{
  "num_attention_heads": 3,
  "num_key_value_heads": 3,
  "norm_place": "pre",
  "lr_mult_qkv": 0.7,
  "beta2": 0.98,
  "warmup_steps": 200
}
Each number is 128 + 24 x the weight over its row's rms, rounded and kept within 0 to 255. Layers, rows and columns count from 0. Numbers have three digits each. The size before them is the row's rms in percent of the matrix's.

# down: layer 4 MLP down (transposed), 768x96, rms 0.283, rows 670-683, columns 0-95
# up: layer 4 MLP up, 768x96, rms 0.286, rows 671-684, columns 0-95
down670 123:133120132108127134154126129083109101122092135149077114133098141108100157132098171141147126101147144115141079088121120104162117085133102161101132108157146125150130133109127159084143130165127131101157159092091092124095152077138124161157089120118157126137130148145172102132096123117157120134
up671 098:142125147138158127101179122142125083110154120171141118112075105109136127136064170128090146137138112096140137122145079105112110114167098118126110130129132155088117122082100139130112138176129122139136117119119137133145091124161099120138166144192141096135127094124126141113179140134145140126
down671 098:129129097192124147119131152178095129138140153139132135147120094154085125137161148150101108143137095119136110141102149121115105117183122174091140152091132138076118133131090128134154133140092137113107118126135111118134108062091120118107137137109161112107068112090148133140127152123156109130
up672 094:127152117127180112133123119103169122118131098103171118172131097124087113085119146135131153121129156125096123053133110130164140139122137083109155154096152133126094128083090164088134119109137166116090119110131129127160153169134121147123142097142113141137147133118148125131080148124166129103
down672 082:102114153084153130131107124157111169177105170124186135134167144124124122175119170121103121099128115112136079169136138120099120127122150140114141102133142145157128093152115125169149147147091107136112156105132111124118126115132164077108134179116129142074166143138123128159114120138116113157
up673 095:138140149148114142130126132126135128101136131111083172113138122168112118085138092114139142145164138119159127125161133112093108129110104173076125116149111165122175121146090103072121138132101124101131135141158168132114133125147119126181145165121139117155157088135141122108118114144172131058
down673 107:151170120186108087101129127116120140117135112105134128129173095080122105099115161101157097155130123122171087131102130116076144108094123105103099123134144139147101105127123108118144117088155139094122099100163130121116127119136102149088100095095135157111119186121127109143132104114116162115
up674 100:139120107147109176093149121118095132074107148175121145151126125100112115128131126187134146076110104157148100130134134160077137125095120106163112131183080115123129105117124138122139142107149112142114118100116166154121134127148143130158146076090123136134105124107102078101110141150104130135
down674 103:120105099123101189146129137087123084120108153146134119081125140121124122134172136125150119116123123143109126127154137149142135142095139148142124107154109078143141122080125131099084103118157153126154104144120184150128101172115149122111134138086103141099156141129095132136103136156057169116
up675 091:138164149113153100153087094118088141081182136094134104109121151146124101157146088141099133135138128125122108154157100156132110105120124104131144164163117124172085108138111121109116119130158121159115100138140146136143122104147118083132119123123072166105082149142152130156085157116135145156
down675 085:152098117149127148135141137118136180102120115171151099140157082149107111085140178118136137133107111125153154159070154095134149135128125120118080108105178180141175126097160132131144132118107127139139122115111158102136139119097150158163131126137176099132144107108101122115155105142116147152
up676 100:178150113108089182135074119176120099147169120103121123142090119137107122110141170135144086108095147096140143134118131121092096195126124156123131133120129155110154113137142137135163138130075112142115135110118104146142147118128163094140139164139105151155119127139152095096123098150107152131
down676 102:080136141062128103136102147141121102126146131094112145133122109104059141131160128142088120093101176120150124138106091120139155142110126140162103133153092121130125112121130177108140135122150157133108128124135151113111135148114154117176158152138119121154096108103071134117074151117143150102
up677 105:121154093127138108131126113123119134104126112144104124124112156152107092112128127139159140077140114162161127170138110147117079097097132124064126165139138136123173139128058102147132146113106066143157112140154140127108155119126166105114157121117107143108138171118133160116099140154171147137
down677 112:128143150135123102139162122156128143130126142124177108128152144136103115139132101095121122100104101142132117096110153152110126169116117143073096140108141073124077154130098095163126088133124157133185083107162121114137170162121131132095129132121126119130200151173134124138128119122099122139
up678 097:161121149092135153117160088157163103148128155133117132108087155152094135148111168126097147112131095122183084132104119119148120122096066125137122124125132120138119091155175126157172113133109149078122110131161131125099107105163155119142124099155131133148119145179132112131105150162133146138
down678 088:111104142121131084160124119114153119137152139157183135129081131133116139166151127088158133115135109121109150089112118118154162103155156058122110122116163129085153090132142151152118098115138135143098110166103116127173128104095123127151143120106112099108084107128112126166139180144122135104
up679 098:136088103131089104113128148096135184118130098115197099061154116159135149111119135178131142143138140121102107132102092131124170126158109138146164127104125114131096111130165126098137115144108147121175117141117164124097094136147146169126107129119137139163127166114098148114133097110130151135
down679 090:173151133118105120126125122102062110147132148144104137108124145111140114087120119143099144111098175117106082094147160093108125125093149132109129029107135135108127142146110113130094139144148123145143172108144148104119110120124156087116095103108134149112127111131099137115140144130108102169
up680 101:127128180137144167118146145153168125173144106168089099144111120092136118154086147109148141128166113125189116103146137150159135136156150119108167132122115111171110126125169146103132139149099135137132091124147155081129104140153126130098129121167127107160140140146125091126110101114122089175
down680 101:139120151114088112100166170152102155128099134144124138092092120160158162172181117116124120124118172132159125120117143123123161114133091135120126150130123089155153167083123159146097165159096149140123153114145138115096128124126137152115061113122140120133155140108118118129108147077139086130
up681 106:124143156124184145110093126142098123150114136127166191130093087129117132173144137145169146124122192106121158135129127141113161111103141161126098145146127145103184153110136138117155100098124120114104090098119159160116094117149125114131140143132110135157145160093115135114121138125136068123
down681 102:112116133063145089142101087130146163141117140133118123115127129101129116122110127116115107173118191083158100082134104150079112144136101136125147121143158133092101121157159130138157137128150123132123127119093110148102110131105116138127088144160136151113157157129122189172119107172139102129
up682 088:119133170112122146120123129120152115135121122110138119136085134137159154136096148113106138182087099161148108132091137167104106110146154125172117133125107176119151141105145142140158166143132143094118159107121088125136105173194092127132134140142130120107077110124118149112153117132185090123
down682 096:141091102116107134143105115085156110127139129143145152143070130125120104131127134095098146162135123100109159103135116109163123129114135114129162112080109095100168100147134112124172113126140165111140114157171166103107137128105118175129102109127137157098147117139084127154116094154095150187
up683 096:149132131157128113141122122112123153162162119128147117089117113158097168146154137144115132116154164138121104152103095133121112084098111160146128109172145098136152117116132102097166130111112136105176145124154112143124117077086150148108116088083099088165157129141142159089130135082156134109
down683 115:133133122160125139158201113108175160127122149117180160115073140096163131107154140121132119133182107153110152134142131151129083072076147131162155131143104115136124131123109086142132149133143118140156107121147147128136150123137124087098122134141125144121133119141174133102104114136162093118
up684 110:173113180122165108170128103131108094133193134141137106127093148127138105120126115109143153118120165143069158120093112155149125147115114126129111147153145125115109106129107153111160092093107130133136143150141094124127150159157133116107150156154149167125110094134179134142113128133197133126